From a checkpoint of a small transformer trained on Wikipedia.
Training: a variant of SOAP for these matrices, 4970 steps.
Each number is 500 + 40 x the weight over its row's rms, rounded and kept within 0 to 999. Layers, rows and columns count from 0. Numbers have three digits each. The size before them is the row's rms in percent of the matrix's.

# down: layer 4 MLP down (transposed), 1536x384, rms 0.12, rows 73-89, columns 256-383
# gate: layer 4 MLP gate, 1536x384, rms 0.122, rows 74-89, columns 256-383
# up: layer 4 MLP up, 1536x384, rms 0.129, rows 74-89, columns 256-383
down73 102:495477526485427452521408476488503509520444438472527424596544544503517496526528528462516493508531449428484473496443522416505544501484503527537475585498538492480599561484581475470469479526508504502457503461445377549449551501455485441479511539571529536515503473555489519435512493505531488469575550489556527554528549549512449441466491491515483555544436536480529475463411555526398566428547
gate74 105:482592546480439457422402475486445532488526509464459438458497541425521515415563577498431519445372446510520509493505523527513458490501465499506482572511511494582389515543484596547569537523497521525464499472438526516458444517478467529560506510480581528552497472444541456515482488494469441538480523462506496509493553461475478540444538492459506581498498459471473515556542535485525565529425
up74 100:572507544460510528494493514510571455468526473551536479440508474556504570555477462509514568498535524531478560504477461437510545510491455535570514503530521418518491460480472494518581475527426517528553464501543543476491525517532392485561502461479479505523539544470504487478525412523445474548508532503412548518504503413486518535410500470472439429506488537441476584504503555450494522488498
down74 106:531530462483593479474521465593540511507469493565486484475484551466466547425523530447547475491545498474441473549505406459521539514517477452521408483439458499515449503488435439519517444566526500445470457475438473484500466471506549487435416418505530488458576542496565442448484474535505440443536546502506490422598513470484546499506467499468473506517534496423520527470504468469378467452502
gate75 090:546479502503438521509513516485582452536551523483501476488505603551553494542506506536524533481454454528484398533461537476506561501555551501526464511524445464494463551510531551538422490492542497508429526495557602450509522463467435442484518440486483399503549520521440505557480476454460469520480458494487446544498520495525510427564502515518489521440521503474512485496482513496499538505491
up75 097:537522450474598448499489505480566510443481490430466546507528541553525468506506527500486535505499518552458497496447409543538530481512515509478510520494406567516460501498483482473461448520490475541496444515528508552549542526474377435555586490489553576507444569567473473584475510523455514457524517516499495547464509538543500345533490537493507523518550559520527505527518497474557494567489
down75 093:515529536459377526522468482514526488569472525467523490497450459545498570567512431520474499465450417543457550465547541547448416531503461471523464478571538439531505505515473537528531540466503453516456531512516479481421502496496533536444481470442551425473503490429503484461475540441493519510512499430529443488594466495466476500524548430472481451449473463529505463490462472508510458440498
gate76 095:557512503494471503508472474505433459481544475473484483517494469536530529471457507514522440508519508479542522526494386537449520504453483503495496488492453508495574508571461518526525480520449512491479517603501533521554551463410452461599489581544528504553494473508498521508482474493467448512533565494455464533532489491483578550481457444469501551492498525515497449578451467412478482486479
up76 092:602536501483522507508526471453403553392484482487528439454501481535484533478475516501539514540493527491513487532447470493404477472457525494532555429463481497479582501552532519576435513543493577537457443516440506531553548453475476471531482563499507509490490433449522494457441498488572464532552548545474514505538505441528515514509490487453486581556451525419481451596450500535464529507437
down76 110:463481435513476570476465551527499499537546495528427545480439527486542450557550514541455575502516502551486524476529562472538492485536503492486463499508512549473454536496467468464457555488506488474538471501478468450494444527553472565449524473494553492479501525535518522532562566535480517404440488520532488486490517522525523468514417525576561426534496478511501577458617531528510470570552
gate77 091:454438465535512493538488552480539471505396425550531512497448492488513432497509509498519566510538558480532533491571464497478472452537550512514472518462499555536378509471541506493516440429429544502540537505539527375460468530528512482444557561519517538566542472493444523508486465534431559530520480470437474476506474466467577576510478503561452478504557473554428487537461514468412406459487
up77 089:474534588452525574497481484543517517481467539525419517458478529545507539457521512489528453466514497470462492498503475510547448523513509451505550443432496542505519515461542495486482467524573507538586508472546518417467518473548516487555506453535503500490427443503500467583581516511518531507446495449428549521512533479556481488517500491487541470455490531462492493477455478541549534486448
down77 093:500415452561482414430462553482559503485495492480481606492433499552529480556506547462501514546551467494548435526477520496492527514511518550443486540534525492513440556547543510504477496520496572460539501443524565490512516515435492518468497470554503513475573588567528490485534525509457496505495521508515454552594570491540560469472521511538458505586462501561496477507439471506508429494546
gate78 097:503436537537521459502527530485492527487478447491458483522471479488496526537454519471525548492569461476457549510463494486505515519491511521466463484510506523512447485390468483489485536508438511514535545551473446446618607498560471494511436493512501531483460539544571487454539554539517492521493438468530483487483565495413464431492408440509559471482462538453554486496496536428519497474483
up78 100:451475507484503459469504526496473499416517530509469499463472496520480515477477501528513413497507475489529507548527498548493497548535512527453454484569444463496526514564539516459546447549467569525488576519497522463511462512428472526513450460465534551470498450516512490528523519475518476518499525491509546381505495403529501548523478563516539486556494525486519538538463496544473534514489
down78 098:528500482508512469544517523493491515426524495441517536543501431512501491530554452482510472495579506499465491499473500499586550515539498492478495495511534523580503553513475539574502513428508496534511505517550571518479536505490519484515529523480485457550532497502514470543415520519509545498560483519559528501616438516442492548536462526499497509474421473473422472472526481449513564533593
gate79 112:481490489513429477495444500508440504426552473499551520455574572413570469479456516567466501449566516499492544508534461500527493546540448504489429461510553527547538487471533489517499508551456492542450515450495455486511409548518461474488504571479502454436462475530460485442424515515505442409468451486474524523508511548502507455472507500556521468453536534552384518446536385531470501473558
up79 106:465523530467483503513537577516556413567482519431500514467499498449549493470466508489469490504511507515483515439597493589542421444545513527475521594509526465470477490449549494532489597447466555564413521436505505452543389568557434524583517513508470458489524553583529494527499455520505490493482472463528505517507520543493431495590520486584486516491519475573397482493444487444506529506539
down79 105:487531503416521467485542484456534438457473529562534537517536594384462567455501507521573513483472529488456551510453442518552525499478474551505443452510479523508574495512429571472498476554468541474517479463467514446509486535514553467492519482475557510526489440512506507464488510460445550523485468474494467500491503515524574553532475525488417461524525559609559477476535478532535538533524
gate80 105:440517469475497472489437559560535524464480520443518535528474559468522530484502513483552536543499472484507515501464520481523534567500566523487484547534475423442514478535560575487520494482575542529499473474470485429508509532560478521528507544541465457517510491480483543543469455462545499430429524485486506572463480477559466589505397467498475504555477473471483511494477514520490542519424
up80 101:496493479544472520446445566492490497600433331511542499472519495539453522502474501510542447481585452517567512532485439475522524474516492476461499491506504472485541554520497496576491498475481473513453514508505488536513501588443494532541515474526517485543431393451412428506531477495569501523518525510544583529453547519557572458467454527518539569566524555518505598516498505500503564459524
down80 102:526520493525538511506513480422478479531504513485530479444537432508510492513495476512515516591507491546516417494476467535433517528475431500515488479516561492476526513480448592501446456520448519500508477511503457543529594493471541506519459507448513483488506530484428463468486509525468507544479518399522493452520566566498524433534512502529480554438568483473522565505522492492440459500511
gate81 092:469530500473511530496465518446486512535580472492495402567534497497517477517479483473483471519564480434544530529419426490494447490460515427505509514504520550454503515557515535487514510495426518552455489535501561470614459560494414596460454507504597495570481498496473500482477501501452525538576527490455531414516504519551502462503480501506507378553485512565510601530504493578493510541442
up81 091:511567483486569572549465581516562521469484472568505485427539535536423465467469455549597491503489551491485487524479574547488471397499488501532555547501429535483501506435549484561398513444472494512478529498488519464540488450495541485477495457561418486486500492542547509441462471549509565494535440544450517521531508486494548447480465484544564460501465460478535480510513500538500468492532
down81 092:511406514484559524459573410493536492475531528534546559496525439502482473556534496487442514511501500468521541451514519456534567475542436534481476481464440425577474488498458550530549484465539463433565524517462524530510478585434500508506491520475490472523506560396497465550496533455450466416464488499549493468475495488486480513490487382471516545519492563476431492425557451514546506515553
gate82 097:473520512501553443498494462522527526426557472503527523457465448449444577468494523464517500471483553514533517596475481539543521524501494509506502543542569453457393523447544518506475570518415449484561506470448468566477486533503467475534383475533482528458520500492481520509471482533514552457531501530529455507517522561533527513479501602519490497615571555494487542485469478533568526454545
up82 098:437525439510460528463528524412474534467485484485531471537565518483518468471504543497472491514516526553542546468542410455505430567505496557505505508480533445476462511457517482555491581505451498439471499492533474466579529584445499516551489506508524455551459493483490497497534489516517521586516600385498497494531471513472514437536523504451525474447497502502525494534529448574494440441458
down82 098:558522440542511476538573452487495520526538541496508500524521495443503528529483449526488510562514493495457546593459433442487511449513537507422517553531545469494468577489506571448482597506422502441528443540509406578452423517494487567482506432497587518466511571497541445485537436432471502573510509413500478428482480553519517508479488507522437494518502555456471504481491532477471491457482
gate83 097:518515483460628492494551500491463528508491519570435557478435497467437512467512505492526473464456507551473450528496421524536542396473537535423507520505568515536529468518532556502553519613519493526557459510487468512401510482494542490569530467509467541453489500538477490531505512467494439536466486435502486455480511418466497527498451541494561454570520558488577522435548491460445478505472
up83 099:483561446596583445467525525495460513477520486448516517528564520484447530544498490513513522507495485558455509506461464465528474429499518549447446427476486471503533451457479429518451487416489473523589485451484488407520508441518472523468475499441499454517525516471495546501459477487455459484437449501458480528466555498545523535499580486574563476547551473558506511497435491464506463515529
down83 101:498417482583452503597498546490499512563482513449464474457399510539568511467450551479449429484507506462483501476538563472394496513500528515579431413551443477495481481468533443564541468448509562504438505546489488482515496518520577452431470445480591507555489453455593473563467459540568566472516491493521521618491499605483497447470467483533459534465528490440475455504523518509486544494520
gate84 106:529490534480544510451531463479490514512443505560492530585461488489523502507466453509512515457503573468482519471514527459505497560456525540499428483502530465492451490479522495477555451466572520458515509575522516564466485524538538545477543522519505480429499490544476497503460515492538494473407507476512505531430545505504458407533536505542548498510517395506559478428460488554535494559485
up84 104:454471510469525529486494452484574507473551507509462543427504510555453555553567505513484522456418399577493505501562468496391449456540554481489528515507498433490596469531511420482437501521532507476488509536468471426475484453445484506491451577509525478557474466539551511504499471431558522463443530518447503517567473413497534547515519477432502535552469487519485536532453506530519492463520
down84 100:546496544516522489512617479507529505506519502442487502532514454510452551519498493522489450441481503456492539503429496469501404487447509540478508441484501454444471427499554497457538546476460460511486508525484525588513462581564518450525574563457433456467556567544527430502509536494509548558471460515510457554556463465539489562582458490534519457453468491503467428483512531514408486504562
gate85 099:449492501558471543432549476487508527448527489504495514457494525520545510564527543431497463540482464491501551567503551518477526452487572502550567522505447559481483496431527461534526492548495470469486564505522413510512388530581494440481478542535439502493468508515539390566513502473477490499464534522470446526501518494543460483498536535432479428464462556537575418533499524453597540449530
up85 096:470487506473430482480475506526525504510498534432523539470480517478453550518493530503554514550490514500570580557452503540464507437496558591521476526482421487472530476493514491556519463563483473478403444494536497453482463536475478488488538473499537510489496518500478505534509530452492526485504540473471454547488508499534436527536527503559478451484546536535549487561559478482514578445420
down85 100:515476501501453461502443486520483501553427465450503482473494534444487504574499426539499443542453470532596541543509479529441533518506503483519546468455491515430482524548458466461488465501576473514484535509521447554496464508518481442486534519537481546562458559587507461453527506505542605517436452559486501563460520532519470548514552523462499505445501527441483443530474460502454510532416
gate86 100:484526535468569518492550456431524476535473532462497527482436526474492502525541541505477496548502522449523516524593552438518534534470528510477493451461501466502472540549488494467510540471560539529544506485583499523504532426514482479422518519517500491438481474479433553466454482528421479565528481479559480508546545466514529527484427508511503533553545562510472511521484498527512555518501
up86 099:458504507506459547577567531466543536471513543448470491443533478467504438442478498495537521448519503519473471459516496529424511467389481508501464458569423551509541483591487526530557515494509489491536457493449474579491515565533487421489547437481530486502503521511534573490498529491507567466523496528525471511480521468481498485490532494507469494504501449530540478464500511561589480488561
down86 101:498521509449556522452496459561474482487516501497533495510467525525435541557473446481484483468526483545547494508463490472497537513493508548519475475437475473499511504529515593490489611565466515522475483508531479502469466466523474460534473469588535432509511602518491477471476451462509520485515457480520548458452547479501513489446541520474461468515514519519521508489535450445588496522493
gate87 102:514454540445543522505481550532502530550494540447473515490456445532504516532510518468518470554443500541527552487544457578442474548452500451480507500477557469472491547580588543460464556538480525487542489462497451487530473474470511476527479487470513435529475504492487569487436450527505421433486433540531480443500498506462479455478505494422529461510505471508510581482504474421508472478519
up87 103:511526523575502529554471487544456531553436458485419481526424543426484485515478518457530422524468487424510537500517525519479514465492519420486544520514488499436516563542526529393509500575505484564567500495563488475536534531542559434458475513541468471505531528467483496414517464526449495548533465529535456442516594529462505431521530608548526517482472509562476437450494489507455504486572
down87 103:484478476507555541520539433558543498413374527452548428572447490478489494495527502479436513570519524558465554449446504463509473469577496477556503498548526493530538495541518522430554501491538598499512476510542487526592499409549513466523481522465538487527463491480527527466533477494514496505536486534497512580520484500472522459549383413465440502519496501519480418500461513524468551504519
gate88 099:493496518485527503555522506500430488502448481449503501537421483507499545518467421437491473475479434502495510497484548463504554492494480516546566524505505578465484493440552483571557491511423519496535548435480516490472482516520575478473525519480499484465514560517462472474455499485460555443529504473539525558503499515469487511526541505517521451521511468555484529477532493497522558520496
up88 104:568509424510565437559657485467503469543521538545474544488494508533463510506474532536501517468466511465407433481554531502469512463570537435425526499480464540497526412525452520463493567459465504536499488534494466511504475501547497461529533512555523519460523506451510556482488539415509454537426535438560496544533461482499477476438518564563525541557454503478528441530526489529541574569523
down88 102:419478477492568546485520534487431503486505427464520554485456497520490486523536481594429480473523508475477471484550448502508537606484465408469544459525551530501517532528515539513509498536493456437408521493404540529523430556495554426520490490485405489515487498450571409552532521501478479497445507514449526540556481474506513534498506506499535508500496461470572509499493468438455457520434
gate89 101:433533446482435427541558466476533536479532499465559450490515564420518499504468550569411493499561481513525452488425525508491455467470485547459470522464613481509527523584499529501511475512503461497555488497526465472559561523487555520529509511487486466529463520498542609579490513518479413494451492550530542496476453501572451484530508456469492547455489523545554502513550524525480589557553
up89 101:531493525496529486528495549438417443509498459474528532485483498537465502521548487516602576449510565492483478512462538520498497571436497477479506507545528489445444521501526479515512471443481512554520524569526503496541516535480480463443534470484439591486481559535394473503519512546523434504575498460539507502429587538499533543487470525520498514433568480585443544448522503546501492543520
down89 103:485455522414460527491473476515465471507470491494504526517465508518517507453463474557496518456520472477547531499469440569500449456464489533509529481462515469487519498485512502550436544497460448439496462508493448470506557546516428491462515527423472508339516469553475457439522553493463482461555514493514518454464503531459514525473522580478488475505420511482530498556479474513472504461488